Weights of a small transformer language model.
Training: a variant of SOAP for these matrices, 138M tokens, 4206 steps.
Each number is 500 + 25 x the weight over its row's rms, rounded and kept within 0 to 999. Layers, rows and columns count from 0. Numbers have three digits each. The size before them is the row's rms in percent of the matrix's.

# q: layer 4 attention query, 128x128, rms 0.185, rows 0-63, columns 64-127
# k: layer 4 attention key, 128x128, rms 0.183, rows 0-63, columns 64-127
# v: layer 4 attention value, 128x128, rms 0.207, rows 0-35, columns 64-127
# o: layer 4 attention output (transposed), 128x128, rms 0.171, rows 0-35, columns 64-127
q0 092:523513546472501465523456477512446499455471475491509509513484512513487476462480549517461493536471469436537502475510499509491484489490511488484515489483486532487479504505518495500487491516455524
k0 085:506492513534480508543477488500468512526477533490547498518510501539506477521514495523491497481508488481568503506470476520468487535433545477500485518510480468504487529537491509525500509542494484
q1 090:485458533469497481482501469487492455518486510467500525467508491487504523517503453506456497501504493515508473495495524551501486524471481519529540551542486514507485460494491509511535481515509513
k1 087:478498444494519508505482509496481477517535494477502437437523488504527530500464505502500509476478497477470487517444527467520515490489511492516526494501492504492510505488495558447498489505514487
q2 099:505494501512496485428490523486539532492528534454520494541557486491503509492541484502476503441481508461525491527455512489467502508580496460507510464477465461479475497488492473523474479459519474
k2 089:495508527449504493496474517451559546496490494492528507502517520515526481505531510496573525490543477489495479559498523517498524508478473520485536479482473500517489457484472482501472537475511482
q3 099:484479486553568492489509506544526505518510512548483460522544471541541521510517498509518505544486521519501478499501513573550488488534500508484528498516495534484505520487485464474492529493497547
k3 096:478463491486520480470518503510525521517470489512492509466538450491503554517493527552466506506490515515516476518487521541475511504512507450493504519496514504465465485501503501531492548529485506
q4 090:485507519493505468506505512558473501579463470519524534524512508484510501507509474510480496485548493499524444499477530544451499467450518529564512522469492501538487485477481525487489540528477510
k4 089:477482525530515490489497511533504515538516479486502450500529467476497489483501519502523497512509529521509509515466480553489517469518510506494485489489536495559489499496478510525510454539493514
q5 095:514523556502503449476461501514548499482479447506487489515495476467514464467524468479488482473490530504507476523513492508511456472546488491464477477512479528528514504493495528479495526548459467
k5 093:516477488553490523529538499541504482533494438518504514458531513470479521452535532523525445473472527508549461499502527470502509501536526483462540503507489478473481464491490506510500475491504513
q6 094:500547526526484505498534533515505527532526485482512494510518520518506445479481553517491498479477538492471481515480509492509512509522504478523501478523463474535498521480512524536518501497564466
k6 097:550524509470499461486519535483496484494525526485451513485496542488475462458536491453536512519528498517514486521464501457511541528472518491513508484489434509497477497499474485487511455492475499
q7 089:520488570500487437527473532493474513541546499530480505509477470470514504493534511504508482464533499501542465520485524536523490513516459501513503481503470508518492494496480540496523475495498513
k7 086:532500507457498436492505509467439551486507504483492499528519504492511508493513504508508450469451525534519481514494514476475535471484521493454459454523500499511525504457479482499515502481520507
q8 098:498508471504491552538506517484475497501507506486487507473519487477509454485481497498520501445493506484517485517480459493507529522542487435548499460552498489512512522521503540533445543478491553
k8 095:535470521522517522505488471504513454484495501502526510527502511497465519472486487503466503515525516479477524494438474517461511493488486481497524508519476463481500487503507523522504499507479511
q9 089:484489481525491517460511533522498532476477543444467481473481504534555499488530516478495508466510493486511521539506519513484492513500492475540480507510478511495535504511486494512498539521500505
k9 079:525499505523521486475466510489503494486540511480470454502506540506463487448513485480533534477483472462465487467511510524511465451490516482509480492537509481479488440477505498490478586511494541
q10 097:508494546494516482485489477517505539545483490491526494529540518487528532499509548516558517483518506498511512505522507505465536461528586515490497445544473513499521441537506467530482494488515484
k10 092:495477549502482492562492502502482488518517499483508524534479515521517477494474472525525514474488484509521517528519515540461523492477538488463497541473452498517498431490420492489471484484543508
q11 085:496470516503534464542500522465482473525514473475557460508502495510500484514524520501487519490482499492514483564534472500453499492499503509483503490439480511429478506534483502499477543494527489
k11 080:508509506482521459506520470526477518512489515487497535468466514491527529516538471485495484515488482494542501521514461519501529502453488509505516538508474522505493508524537451515480518550529533
q12 100:493448527523501459537521513479534521503477518460517489497495477486517499542475486580508495499493539483512523503519533493526537467485488532458507457524494461460477494505506483546452531489512489
k12 099:498489534493523467504523507462506492496527480492546497533464501537527483515498542538502479487496522538493472531519493535484511495468500488520462510467523517492541485534467445518506534535514501
q13 093:506517473481491518486518506520475496479487479501513513507488470542507510505495468529533478500538469476539538552477530536477461483490482511536532503459500499492480496511436484479513485473484488
k13 082:497511502483534494528456469494489500539476510480516515486523450496502554516443497522521499472491486486525526504508525545503497532530541482470485465512509483513481484526508516540467489512505466
q14 088:495516508483451445515471502475511500480465526528507477479504504524512512512496478512512550474483455530440523502533491509495472501473527515454476525503479508454510496536507473484511574467525502
k14 087:457485523491465530508518502508494519488498512517486491512470510475467512462520514521474539492464544535524516507549467495526488495468517531566507490519518489447495497512507466523522487511516514
q15 096:483447525486526534511511513533496511494496533531490441514519532477460478452459484490526480455496508508465477486481497487562483505489530450438529488528494531521482500540507510482491504471483457
k15 087:463491509478501515505497483490520518518500544506496520513490518474513492514499459537533472487486504534511450487492535487498505475547545515485516538495471513507492455529532553458514492533459527
q16 094:490487489476503503524532536521501534498514479496483467463513489520511534478524490512470530525518546523516509505483516538450486478511498480519499502545520516521509480503495494500474503524479550
k16 095:489510485518469448553490494473502505520498497486474431516478481479471528484499519543508480447447505519496498524518504523508525526533490495417482499529524490517499517490522515495498514529516482
q17 093:542466473474451480511544531451522488504511519501464487489512503491497507540491548513485498507512467457502520451455496502491473498524516550495550457508507518454500520486482518501486469525442497
k17 096:482484463504506470502480519461522507551512491491478509497532518510529530533485561513517495465538493493497505504487470459501547478503528460471498506528513525524558522501487484495456489502506504
q18 098:517455463479448512521460485511454458506473490498510486499457489518496466502502522487467486492473491503508525508484505484474484470483475495528524490462450502514447476455492477489531527535560479
k18 085:525524491522535491514515493492451485502540482446463518506509522524496529525550505506502507492535471486527470519511482537465500501486505493573494501492496520492523514535520527480520465536507481
q19 088:485530467447487502477504456478547474489499543424505471511477472518483472490498495507481492523506532478497482517492488477528528481494466462484525495461492504474520501503538477508486522502482501
k19 089:481513487466519500540516512511513534483527452467534533498480478476519473427509489500526480486549533467530472515503489477508480506532536511492501497499485535440494526476499498490507523499448479
q20 087:477537477493512472483489504507502515487507517505473476509528501481485540467483534508493492462490512507511516528513471469516511483528466475556478502528503495469487534460502497493538493448476476
k20 079:520495480482490481498511499472516535489498540487479469560522479483529473502532526530524504531487540536550515514492515492497485488532486495489504458518492475514463527425455523518492516496533506
q21 097:508527479522450515498482467504485480496524515497467449514494503510484516495523486496486533502520504546523490530484482489532505551455492473526500472495485437490502499521542497519485526459474458
k21 088:506472465498490516478436528489498485477513475499486485475521458521503516463540477494540495503479496487484521506489489473496474517510490486545524496537550543443504503485498482515502497461472491
q22 097:470505499489516495554498512487483490461524448491476495498461531504510480473506501501482495531505532517514499523514499499501491485500518448569486451471483481524450478527497489486468491488520464
k22 087:521510505500519499537523556495510468519504517478532542535509477502454518473493464459513490526497475541493515484478516511516522550460485466533493467528470477523469506505509474466481515529436502
q23 085:517477510502513512503512432496503495474491514492522491495471501495551506524478533520462489519493482485530505497487490514485500486481530489523475520493469520533540499487504485544501543534510490
k23 091:491495461479464490582474464521497468457508492483503488529462473524489489491504546497432496490460500503506504465513502522502517495520488478548497470448522497566501511532533510542487520539489510
q24 093:516515497531493489545525496511524453508486517478469522455493477532504534541497537465486493474497498485504507532453492472498542471475517498484517486424475513511467526565524474469475506539463492
k24 089:546465546522478524508490516480509463509473533493503521484463492521498498502499525541453466490471451487504493504513503489525512491496520503484504461462481534500475520470556492507449515533495488
q25 098:522506511521489540518484524501498490472513553559496500513449537493454502465536490529462486520463510478521478518475511452516507517488481509494508511515500473451472490535502518492554490508506497
k25 094:476503466523557543478499464484479512507503473474517549504545494513506474441508526505519506507485517555442519489464481494497475525495462488493457474486511484447555504505565485498463504488494493
q26 089:462477489499517485479495549507484511501527500485479464456527516470506478530523469497468501506504542506485495503496510488520459493526528512517476485510476465511547474518506497503452507516491493
k26 084:450515530505498518515478514515495497482525514498489542437487541451483496470533498494500543461533529523505491505507523504483508475501478471513500534528505488512502505496455501541520512516477518
q27 089:549500470511481494498498448505489510518503506493485489483503484500473502474501492439499510478521519472462510502458498444499480537528481498520444437473494539522527484492490496526517505510507494
k27 087:497510504537496506478467471515491497464461477498492501462476508504514456480547498507504473503487474477482497499512551492448479503520518489533499457528480473500527500434506518506479476528536531
q28 086:474493536538532542490511475487512531531494497452506494489507492505506484511521576517486501512522519497466496490483502481493484505514531533491469547557517491515512503517546499500490501482515490
k28 087:513504492541491538474507564497496530503535485511513501479445488513493481477542496493476560489503489535482510510475511487531514500540481491528528535468468481495510513488524478528539520502504559
q29 105:496511468531512524457488471505489506547502482532492510532481494475512529554471530564509512504506517483521469454491488524495449488549469511490478520508507488495467460484487505529513490475487501
k29 091:475495500501473530497483504540466561490471524538470512507525501504479499501540514526541485475533548549485488497495476540490480477510540451460481481529502472473492520477497495470535472493493505
q30 105:496505514489494499502518547508481488515470480536472496447539510512487472477496504499551504493463528506495458511520480529549499543463521542495508520521491523510474486469501483528512470477481460
k30 097:498528553492506508502484479500475564493484513512438481534508481506520555465542523449489485517493561530511512474488520509491536533510504510497479555505493495483494497488493502512495525515496492
q31 095:496509484467541477471534538502483496459493497536503509501491470487496483528488489471470541479523563511514464464526508507538480535490462522485505485501525450529474480512523454465489522498459505
k31 093:511491496462494490428509533470500459463530536524500491441508496517470554481480459523494517525474487463525515514481518523513460460486464489491530479486513473445549501503513490476534531532476523
q32 089:528495473506554478500490496479503493482479444499496524497525481549532540490505546516484501508504487469485554476522522484481473472456514481417510477532489521493507505485544506514545547497545517
k32 097:522505519517508458475501505499505511517488471495506488529469499494517501528512567526519475430507464455556513459540523518520509495492537491539498466499492480476505507504485475504494513521499517
q33 111:512471532457497463438535505526533459477534505547528460521505523486489524524485494497482511518525469477496509511500505523473532489462461516507492487522540443542496488485525454519490523477500502
k33 094:463496492460507482508478511488476487484514490483534490496492504526504514497511461518509549514473491498501510494504477531497457487459519458505496494443522460480526481515560496487490509480483489
q34 092:502499511470529478492478554480501467489515510523505502532463533467535513512522456490522520500539502504499493523502497526539520518507522483557504491491487492532517501517529474483575516512476452
k34 087:522506527503540471525519503505495496552522501481504513523513516456511539473535462529517517493567490487435502554470552481551463498482504509500494463506485503472462485465506534457519515476493488
q35 090:510458543513535518543469482469493487505499501515467492535515504479510481485463496519528497492456525491466492481482510492512538502509497476506507474434475512504516472487545466502471547480585521
k35 091:515488498535509484475476506502456512508505547499496517514471513529502490476533512497526510519507505489464533503488496503486478488499489534541486513487524486471444488548528499480525476506544505
q36 097:498473520506518529515490449542514467481491525488492502514490469503513505491490502516495525511503524501495474507472454447509505502508536485466510461481535514507469522466524478474552479506467517
k36 092:550475510498505501515504483492497503499473540498503552500523437488501453533486484516510532478496477483475483522491518497505528504510482439485545517472495518496483501487495538482453484458498485
q37 101:509465502491491490512509499459544536481483507536479485471527514498525454513485493521525541479457519511568489494479481507533434486523468463492471494508519482477468522478507492491532509507479536
k37 098:468450474507478534529501455499500513521488501508508510498478499525506534491470487444488540502489504527528500511514477505475491511479471451487488527532488479492514503491483557492501494462500479
q38 119:539509468495509492539484466469494486500509528475508529527516452495504455474496533502492506453485493531550489495504500482448491451521496540513477512501468523489492548478505508503473506520511504
k38 102:510524553507492526519497488517500472502472494475516497507470515515456479493518522445490514476521477524527532458496450473498493463506445533508474504478479498497494508504483500530524490530537499
q39 110:508506486552483464533511493496487508550457488511499443459483465519487463522489499506488501445480513497531485426529506491489491485509520510461483488511480507519507489501530546526489460541540513
k39 102:512474491533482491525515517500447503432483507521439479498464530467509464484500518479508483519513467514533467502490479504535514517529485497442478506520527508512511525511502498480466487494482498
q40 096:501500548493506512501430488501495494470541444482486464488507492493503483473486486474524556476503493483469470486510480489497511502476483469538491496501523525497500528490508531478532504449471516
k40 084:541464522523488511508492488480488488502470470531507480505497484494538518469473490478469497528506457477499526464504496504465475518497493472505488519475502478454464515528535482511553533451512516
q41 091:506499485474498509480488465500492502483534517495475481520467521532511491557535457520474523542547441450520547521482495468473471512509508495546513482513478498484495490493433459515539496498532521
k41 089:523508517488515499480470439458478439538540484472518522501549492518499502515506506496508518478538486495490425514501514494552475545496552462518523501499518501515478516476485468580510515466479530
q42 107:486476530508490534512488528503436501478502547559497539478481499506516495525491529514443500507506470490505495429507512495510517497541490488448488491483544514476514500498531479498480449517469530
k42 102:498476463470485515523502486472519496518504513521482477517541505501511467480477466526470508511493480457485468491490492531530534477439516521475504502454507515486517565513528516498474464506487518
q43 094:534479521507496528452529468462505496478544453508525551536504507560541488546533496485460498524510452537526497544492478545513497509470492528541515518507512547539477491517488487535511514496505492
k43 087:489485475507513490515475533535503419518511506516492494483527471510471525543490502495523520500473482481479463531503494545508494517525491491565542509525485482517477447514520500496447517533473501
q44 102:467525505533461525488529505519472497471505510535462527496535492479508495455518459473519505557493470500491524486506518528512488480491466479535552501474492509485469507500507500490537493506463515
k44 097:484493531506486526499455495487488492490520544506467503505535467520529523486442463528488508512473505468515484479504520504481490524521497455499495473485466522506512505474483530495522428480524431
q45 100:478506533465485471506500487444517518454507547509536493481505482506515507465525482490492470515512522507488497507494471537498467497464466502445491461467516496536517519519499475487505555503506494
k45 093:492490496478509467512519514484520526544505458476506529450448443528457502546485514502489508478490498481502538514497516548515484483488503515518492495500512509512496525489455515512454528502523493
q46 093:563499457436449532491508513505485487488499523490493530532497432516484521479484489466518507481481485494502506485518496568490510462468469483525505435449455499517504488485497472503511477519501473
k46 091:477532468495499513466480561454467476482491478488506524464477442518522527488473438502535487507502475489514522491471513523470511470491512505508470493513496518490479441508499521512508521512483449
q47 098:527498480486523487529488462494512507476493482510483487521507486504470488457453540513550508508498463537502545534518490527466465489493463486498495500464505547489466531502481533523522503469485543
k47 098:484537484542545517555475511510497505488537485494503466493500504500468532493439533471539500470542519500531528488526503521472520524507529461537513508540494478483494513531483514555525515481487502
q48 093:467515531459499501531481497495471513488519530487516538467473518513476508481489521505521476469488513523532509524544510481548508497483526523479502478494527484493442503522475466534473537493505541
k48 093:478457553484471516529483506528481490465462546467483512505477512512488512516505491478513509470490538433524493489506539486515476534475480524473520528469468499509479492516514491511468489492512431
q49 091:512477455467509458537507482489486544512509511523470470491469483462492500469511466493505496539488538550510524509516509482497490534454510453486447479509503490502520470489517474451517502498507459
k49 085:474513457455518476498471505473499491475482477532480490511487484476453505526504517518476491489438492494469515531507523490491443546485516492471427532517494525500502496479540494483498489464486527
q50 107:514491524501494528485487461455519485501475478485468533494497513550522556490487501497494470480521477488538486516468473555477503529489498497478456444504487485493470509534484457502469500484544518
k50 092:520482483518470532520525511467489468512522457508535517487507505529493508498514499458534429504468513451537524540491515497497518541483487436546475500446517490488490491496503495506513513508522539
q51 084:550487535480467522528491492510508507479493520500465501499525515528498501472549501548523511489499501535533482506519489521488480489506451445506517482526478501493481548494441478506444513506478481
k51 078:513458535519504500549479488489497441466504472498513525515498539506479525499510446503512539507504551501502547529488489509460524483505526485487535463528482486472459486519506505501501474531498513
q52 094:522495504496487427575515544499502509511520510472466497521475540431525485472500516433506507491509543482516463530520519505531480489472510502524494533512522518507503506497504486602483503489498494
k52 096:495482524515509438491509481489461497474527474463471509530443502502512526506519495503481494527504514564503491440529522428498466514491497521472509490484498523512505473482516468548466542456499510
q53 090:490498479497491491511489469498519494490522489466508513481494478477442496460510531460519466499489513460514492516509452503504513510549471456530553461517465510556505525502509447509490523539482496
k53 088:494466466477480525507497530539490480518516500510541516518515524505521524466505453459526500504505481476542520488457533496476553498482490505484494492498450489510473479512481478492501467479528487
q54 098:494454541488502488503496480467506464523520481513518513528469446465502537486527524475557519496470523508498507488483511490533492545528497533476456517492498474471452482569506502542548530534503512
k54 089:488475500474523526492525553504514536484452458480502482481495497520484481503495488509505473488526497552490498541487513506505530512412505490517470501429512532557520481526539479508491535523512499
q55 095:538474496471520488483511507460486497545481499514486502522478500501476470528465469503484519537474512464511520482520456465465490486424452488497463474493507486496555511514501502449520476501471510
k55 093:473511492494529484469504507469507488484487491506487519492480488482436484500434496483514475554457492488491484505492454533509499453495488504478450503555530468503486517496495532515486482475517518
q56 094:476503492482485468487532492509493436530499445515535489536515523463501488474506496484508541513490491468473532502513507497511462508502542511509505550510507469504495462484506466486506514490494527
k56 093:478504545521548497501540461493509454477466461493534513540531517472515540510529490532508506482529492517481457528495510494556473511517519514503523538507528471510477511454496497491485537524528493
q57 081:504478487551496553532474463460520498503489462566475510490499486515475462535513530482519516505511498529469493520517451515495483516486516537457530492495506467532540488529518473529532498514528514
k57 081:530459521526504502490480499469513504527534472519506566480512469532500534494514494508473542504505449496502515528475506465487531488526494453460501493474478532517546534482485490474518509515492503
q58 096:474558525500503553473528523512490455476479521492516513520490481546495483487526503450478515551535440495528518471486502500492479506480481498480520457452488539490476510506512516470537481513492485
k58 088:497559515478520520483480521506501504497508520511543515478529520558530505557493441516498435506510426511509483503485512507476523504503490506492504478511513496464454499527540524498493507517496454
q59 097:511479460508561478453512475517530502530502481508509517450479531525499488465510559477528485486509539490488501497519560484488467505571530473512501523479488504524445511499552478494541505507493485
k59 088:500493496515510528489518496529554509484436495466496515513552526514514480512507522472458507489512527469497530529464482479543479495472512470463560537503478489485507498475523471508491540535509518
q60 088:491485465498502503497540495470451464505525499528531489518516536519475537502440491488511505480480491491517470491475479484538485492483527479570473513508523499511498536477488545504515506519498549
k60 085:474519479471453524487499432536480474480453464488475487524514461485475509494488457501474479498504522503498504471515476535505496491492491508504486483521507512552505478515496517458511480486492486
q61 092:476484516508495467553461481496498492468442453524509500502504451487473462499467476495527484506472502494467540491506483530491482505479519498488469456519521488463536539514477501509504505531549521
k61 094:477502480466500504500508479438504505491527472525495511553528516517507499464466494452524538468516493483480500511475459505487500489506494485490464457500499482479496490572469483519495495488504547
q62 087:507492496490517497507467490441511492507492485505514524495512461512471558515507508516493483471503499462488507503499549535525535539496524488507500515539479497513483540480460418513445511524467509
k62 096:541518487452511506470509544481485447475508499483496480503470510506509491512488506490492488513486521461476485519499519488536490485487490490500455476477525448507482476518498452470534512550539537
q63 092:522523481501510515491496464519487459533544487456525467461461506531484474498502488501476488535547511495529480512492464466506515479520505476518492537491454497484497484465503476495533528476569504
k63 083:494478478506486469448495506533540512478497504498509531546502472492484505452483510495528476517515489512487519581482484498458494493480470510569514493467471523502472521491548476539513486501489492
v0 108:474462514509484458510496506526504502476492505458476557483499474487478465524528516469486540465488456486460512571500539509534529469517507462482472509507441449532530522517460460531494532481501485
o0 101:495522541480468539470515535514507479545524471497493471507508468493533514548475478486487502488545456479500479450527479502475517471503481527455502515452526515480483525467528509470484435483499495
v1 120:533522478475512489469472539505471518467529491511488496518500498518533519507501507494551462504525460463508502535494474519525533517499458468477492443515548513477465531476495464531520465481487516
o1 109:474490507501475524509524476527515529555511524462490492481482485501455496503513523474482516483489515494493507466466528509487477507518512542510542472492436546570486454481476520469482493538504453
v2 103:474510523494470475541505537459542485518507460494533499484519505507481496486482521530517512503485497515480509504485466492471502526501480482481489506523487494533546500528496491474486481464555507
o2 098:506504493503542525461500486553477510498461519489509510498483486496457506506508501466534509481517508497501482481516496504524496500441505495537507515475463521475448499443500458521490555487456545
v3 101:525483472510535444486480519504498505497482497565497523510516467481486476491517499503495518506489490533464502493480544539498488455525459492517459494521504496542444506446471467525457478549494483
o3 097:466486522452487514517489512506497483518493498483481496510457475487492502479473504491497490520461561454489494525503501502509530540457464500480513491492523507518528524530547544469494497476489521
v4 095:474497507474461503499506509529539517492501513532539513534503463474473503505512542474533502485497564519517492485536525483479481500515536500470499523516478532527463538495497461476489497502501478
o4 097:473474486512525522472492505482483491517490508487517450470486435491547522509477508482494494494513447511482529531467525532459503500490509536560485511472522494510534492504554536508477528451483550
v5 125:526512495467500511496483466548469486493489521484457509523459487495496507467523489498475479502470481505540502513501520524515475517450494480515519482498551513503508483469517527476492520472539512
o5 112:487505537496527481477527518489531503542522482526544520467490538506470445535505483548503508524470504477478491562478499496501501514513506496492503509538449506498507471542469490543518476492491469
v6 103:511503523483498446519490501494501492490513492517490504536536513458528483520443479500513465491488495504527494533547517519499488461481487481487555531510527496509487519506461556444505491494491519
o6 113:493496512500488523454483465504542500451503494505485492455485503504447512478539512510490463483465469471497504464503514469504479464510508504530483501495527529526555491486497494543482530537514484
v7 100:493522438460485532480555484473495499506533502520526557531521475513496514497521474491468515523489493536496486526505526435519491496509447505457479487493536508495490515483522521503485458524529472
o7 101:457510523541503499498469496542489435466481504464476444454465502518530533505503503508469483487492458421492525511501511539484493513495502501519487489502466496493496463499470514534474523480507506
v8 104:540504467523486555464485499466518502512535501513465536497509536530528485465511510539476507533502499477496502502498489478507522510485486507505512486510561498494491511511519513543485473484477482
o8 106:505459484471486489534538516533482494487474479470514538560492523523498570535521465502507497465506498487495542492451484461513533492482535504547510501496446517505495458483463518499532490485527479
v9 099:491516521504448504495549503543500528460472516523530489459515511518466504467513492484496504485524507518516501498512502479522513527488532475513521513504518543484501506466534453439466502505483497
o9 092:490545477536511493503472478467506501483498478488512510490482451508503497498478492538503501490521482510456456555474477540440493491494457486497499475484500480534468488505489549536523518541491522
v10 096:465537485529497485503467473476500518479511511508504506461501507543527537449490488517524476480506466494505445522472478538560521468449487528491484512544517496499507498526535522534513520503511444
o10 094:512453501506451508507511497488503517498484507498455467509507518489485486484558494502516488461525530501479492551507482523464487506555481460499499460529511510493496476510503452475450467502482484
v11 110:480543483485484504500587482534513476492494527495493477495505483489458543526506505473505476518508449532487487500536518491535498532464522455507507482491479514550450539487477471463511496503486452
o11 107:492502545513523466503486499487465546532516519513511518479513518504501462485443510502477488467495498477503471513517488521490518514557473517440511473519530506515550539514481515521472481520512545
v12 119:501515498516465489506495514480520513519511453479515504475525528472519527502492499495498467460508510539510520528516511503494469464516511496515484521520551477525534494555470472501537473509524434
o12 114:510464505494485512465478499514490510490454536514485487478551481538492488497514476493504498502497492470540490473498449498520516503506457469523519500484492559487518521456489526464472501525472533
v13 095:508502489488528489511513483478490518470469497526489514511501509508468507477512487535488511534553466495550480503488525491516511492538503475527511484515427456492472518479479486520495540483516474
o13 091:511485487486502486495483515522492499512494483549446502484472534468493520532472520522525493488493508505464510473549466471474513501505499502483482486491513533489531489519501523531489503471532525
v14 107:488480505489448508494511501484526518518507490513510500487491499508479471511497485526493537486531544506444541541491521448498533458501506488486500508535549500528501473517516485517508479516442474
o14 097:467518509520470510512514524514473486481483495514488492561514488508513544506506503433498483512505478500555490481520455518528483525503525514507506485492474500492460519501519502510470527520494515
v15 099:469543515532491477520470547485486485500508470496510485510478506466496533501517457478487474531536501531505463465500476467527493528463528539479486508526519481515511514524491544482536518494532495
o15 101:507458476462544481507502461509551499491446557505526509499527499518474509497507548501479500467483538485493519483506517515469515507554516484492522506492528522501533523470528462503503494531509509
v16 100:499497469506504520537509526471492508498533504435497463495528459466532491494501521434523465481454496518476504516501506561458501496495473480464512507475483482478510502522543464523485529488471513
o16 106:529539501474463469428459464536505510504490541516550470512516480506460472489517504502536520508502479500510529495504478493520482468467508522497524490483522480487469499476484543483524473481500478
v17 102:498521477517502484464436486497495487493513484468499499501548520484487478465478468504501476495432482486508439525535472506509478499492509492503497499447473502450453497476463495498456494440554487
o17 104:536501499489496462507524476520533447519459476510492466466450528497500506538508499490520503535521506517478529529491548447490514485490527529489500503508503487552545452508513511504522533517479505
v18 118:472550533489522522460494507499535494498508504491499555514504531524468474479529519509492457542499468481505495509479488488510513511505517483485445495479501519505500509461525531515532503479500443
o18 109:484466478524500501513516478527427458517517472510520463498512453489508589534475487495498520475524517516490499491521511540482495498532451510507528461498497507530515457529490470512482535525499524
v19 098:458473516489457528525510509516484472457507489470475519487493528518501476490530482497501543508496466539433438494496488525472444437519494515477520557514502475495498502471501504475490528496499533
o19 085:492500487499527528522504439535519519548509480573523511528517526502503533479464529502545437504473480514490514507509461501481495577491491519499481489493540510487498501512507507527460517491522523
v20 096:466499469508488493546504539483463479473548481512490502468508506505544494487449501517480511529542447488485422504518527544547475492531505508477524537491533498497509499498487454489503467537464545
o20 100:495505510523515560505499496546503522486486526528479541522517519508477502499512512480545476483519477550520543487501483447500500543502492515504491518486488525475500500493457514487524456506493483
v21 105:487476531458523490525508509470515524480470476454528497502567499499538472493527503498510487494519519481483476506480503496473525540543503477463469495510512467537528485471516513489476455486547494
o21 104:493533519539543528494498511483487490502536530554487528515487494504486533479454523539510547548493492539510476456517488518490470475500469530527521519463476523463473521520498430460491523458469504
v22 121:495484484459474463498535551492489489556537514511505472523490518497491494494502518480506490507544517473455483516463500508503525490477523554460491557461502464510552523487496521475544516500516512
o22 118:515506488540494504515478525480514529467477527516508517471528483508552537477469535499495484460514478495537545461510536477554502507540515478516503481500487537484501489539545495481531532485482453
v23 093:488487498505449491495513504464437494506478529526537491523506509474472502512491483484462472517496475445504507488479502483473487463505518474513501519475446505506509451482493535499497417503526541
o23 095:507518495509504501508489493489503504509529541461505504469533492552527567568497505539498533507476499544495536517511506515485478507452519502488495497492527498501509506451533494480493582493527473
v24 117:535447537497533492551472503539490514493508473522474487518496464476534495509466479555523510528473484507480511517521505530529528485495449469486527481527476471493498470485506509494517526508506541
o24 104:454509475469467493515493518466485510546512497474516504509495550544501480497515503513471505474508514485477503497514542465489490499463536565537469497495488488469506498511482461522491492486498456
v25 097:503450479453528457490473499515483496483481554532547479481492479489512486508525491457509520477506481530491493545506513545498487484486542526494480480506520561468507487537493507531498546515496475
o25 103:492512520520448500486502532483529534514538485504468505531487490488481526494526528493536487532455526512531528544447482513500521500532490524505509496526485447518488500474519478472536472494499519
v26 112:452518485487545519547470532499497507439462489520532497547506529465457505523521485536476473501480501503514489477454516499498493484490551533479480533497472507482510541538484540486506504521488476
o26 104:507451513528464491470505495485493502539508499462480464508521553549551521465504498503526507494509508493521504519512495484479475518501454486488458535494496509522491494459513476483515524479569517
v27 108:538490488525521532521483487454483499507513533509497509468442480560499499481587504481499527487532535507462455508455521522468544485524471473475522496483498530523483512527488457496491489529497484
o27 110:461516483513520486492555509544538510525494507478517511514527509486525530524454517547472483512500491469513497479509503500556464465501517461524493497478552495473516500482533542470486517507494499
v28 112:556545493543517507541505437491490491471527494513514482505486522502517496459493472533507513507462489512486513490459493523495508544476494534478539511486498506491490511528522522491512522483521474
o28 106:535479492469501498498486520485543546506508485474529536554454522511442497503524474490508466458508498472512483562537500465524501496507519481500502489500500520470495437489458481510510507532476512
v29 102:508499519537488509513511469514471480465512523523462474503505449481503486465472498531515530514517476453493527514477522477461543536496469511496485510485529484506471473503511487462474502514506512
o29 101:491548488474496501498492516515527526533556530446519515517495507463507498534500514487501470482502485560494476506536500476487498492512549516513515506482467508510470519480504516534486487487472475
v30 103:499507533526549478492517502512499475535466506534490479511518510497498472505450489485508497464516522503497510495504491466491490516496469568493493505508546444534485504431500544458469527511483508
o30 108:508465466488479527538497475496521519459530479493473492519507508518513526469529520472491470532466512499533487524538508498490516483543505491478537496503472525498502504562495495551544535451511485
v31 118:471465519472514490489505534503534464467501527495521491522496475484521538496457507511542478507489476481498474507545481484534501455482508514496509512482467509433453499540466516496493463553515507
o31 106:516538492530455457510485468475481497505494495522461490461483571493506484477507538471503517496526532519480482501512510462507460488503529517511512524559504440533544498451489502513501497438506510
v32 110:489507506529473544495519512476508506490525474494499533478503514562490487544503503520467532485524491499455508499523521487513512511509508522482530508525496481525523534543473443527504538501483480
o32 116:505520508520545466526492520540514466523488491548503527533508469480527522505483485475516475495492493466528466473508463522540494468524510503524500502516523548475519581478502561470538461494489513
v33 104:504524514549518465508540503503462494552477507518486504491512528482495472521519499476447528477513507538509507482526538489541501530473485489503530509506463520527477499486575541543506510481483440
o33 107:505503504495505511433468521496502512473490456474544513526504448484478504533473467543521482483487485461485513518548465547469511470518550528483469479510519486524523515534485453488518501524531498
v34 110:523510496519503490527450493473482513533434480450495525490499457508520497500526527512519488479510504492514511517466477481544474477459504487472517493523506553512485453510460502505423474461522497
o34 109:486512529504512509468494481506530490491498501511486503526509514479499463504524498530467504563493497506430476497489462479503461526514480508465496457482479444498483483464537456485499493508487461
v35 107:524525515490490503514519519463445516526480498503504501453523516518500463476478491485564504490485480479463499480536495513478515492518521508503482503450463499504600510490502496474478495490530498
o35 102:480497482482506514517493496494535475448513524443477471504501499478532522553491498510501465490530474547518506490479525435479499485518495497458488479477497500483477519534477488515501548517505469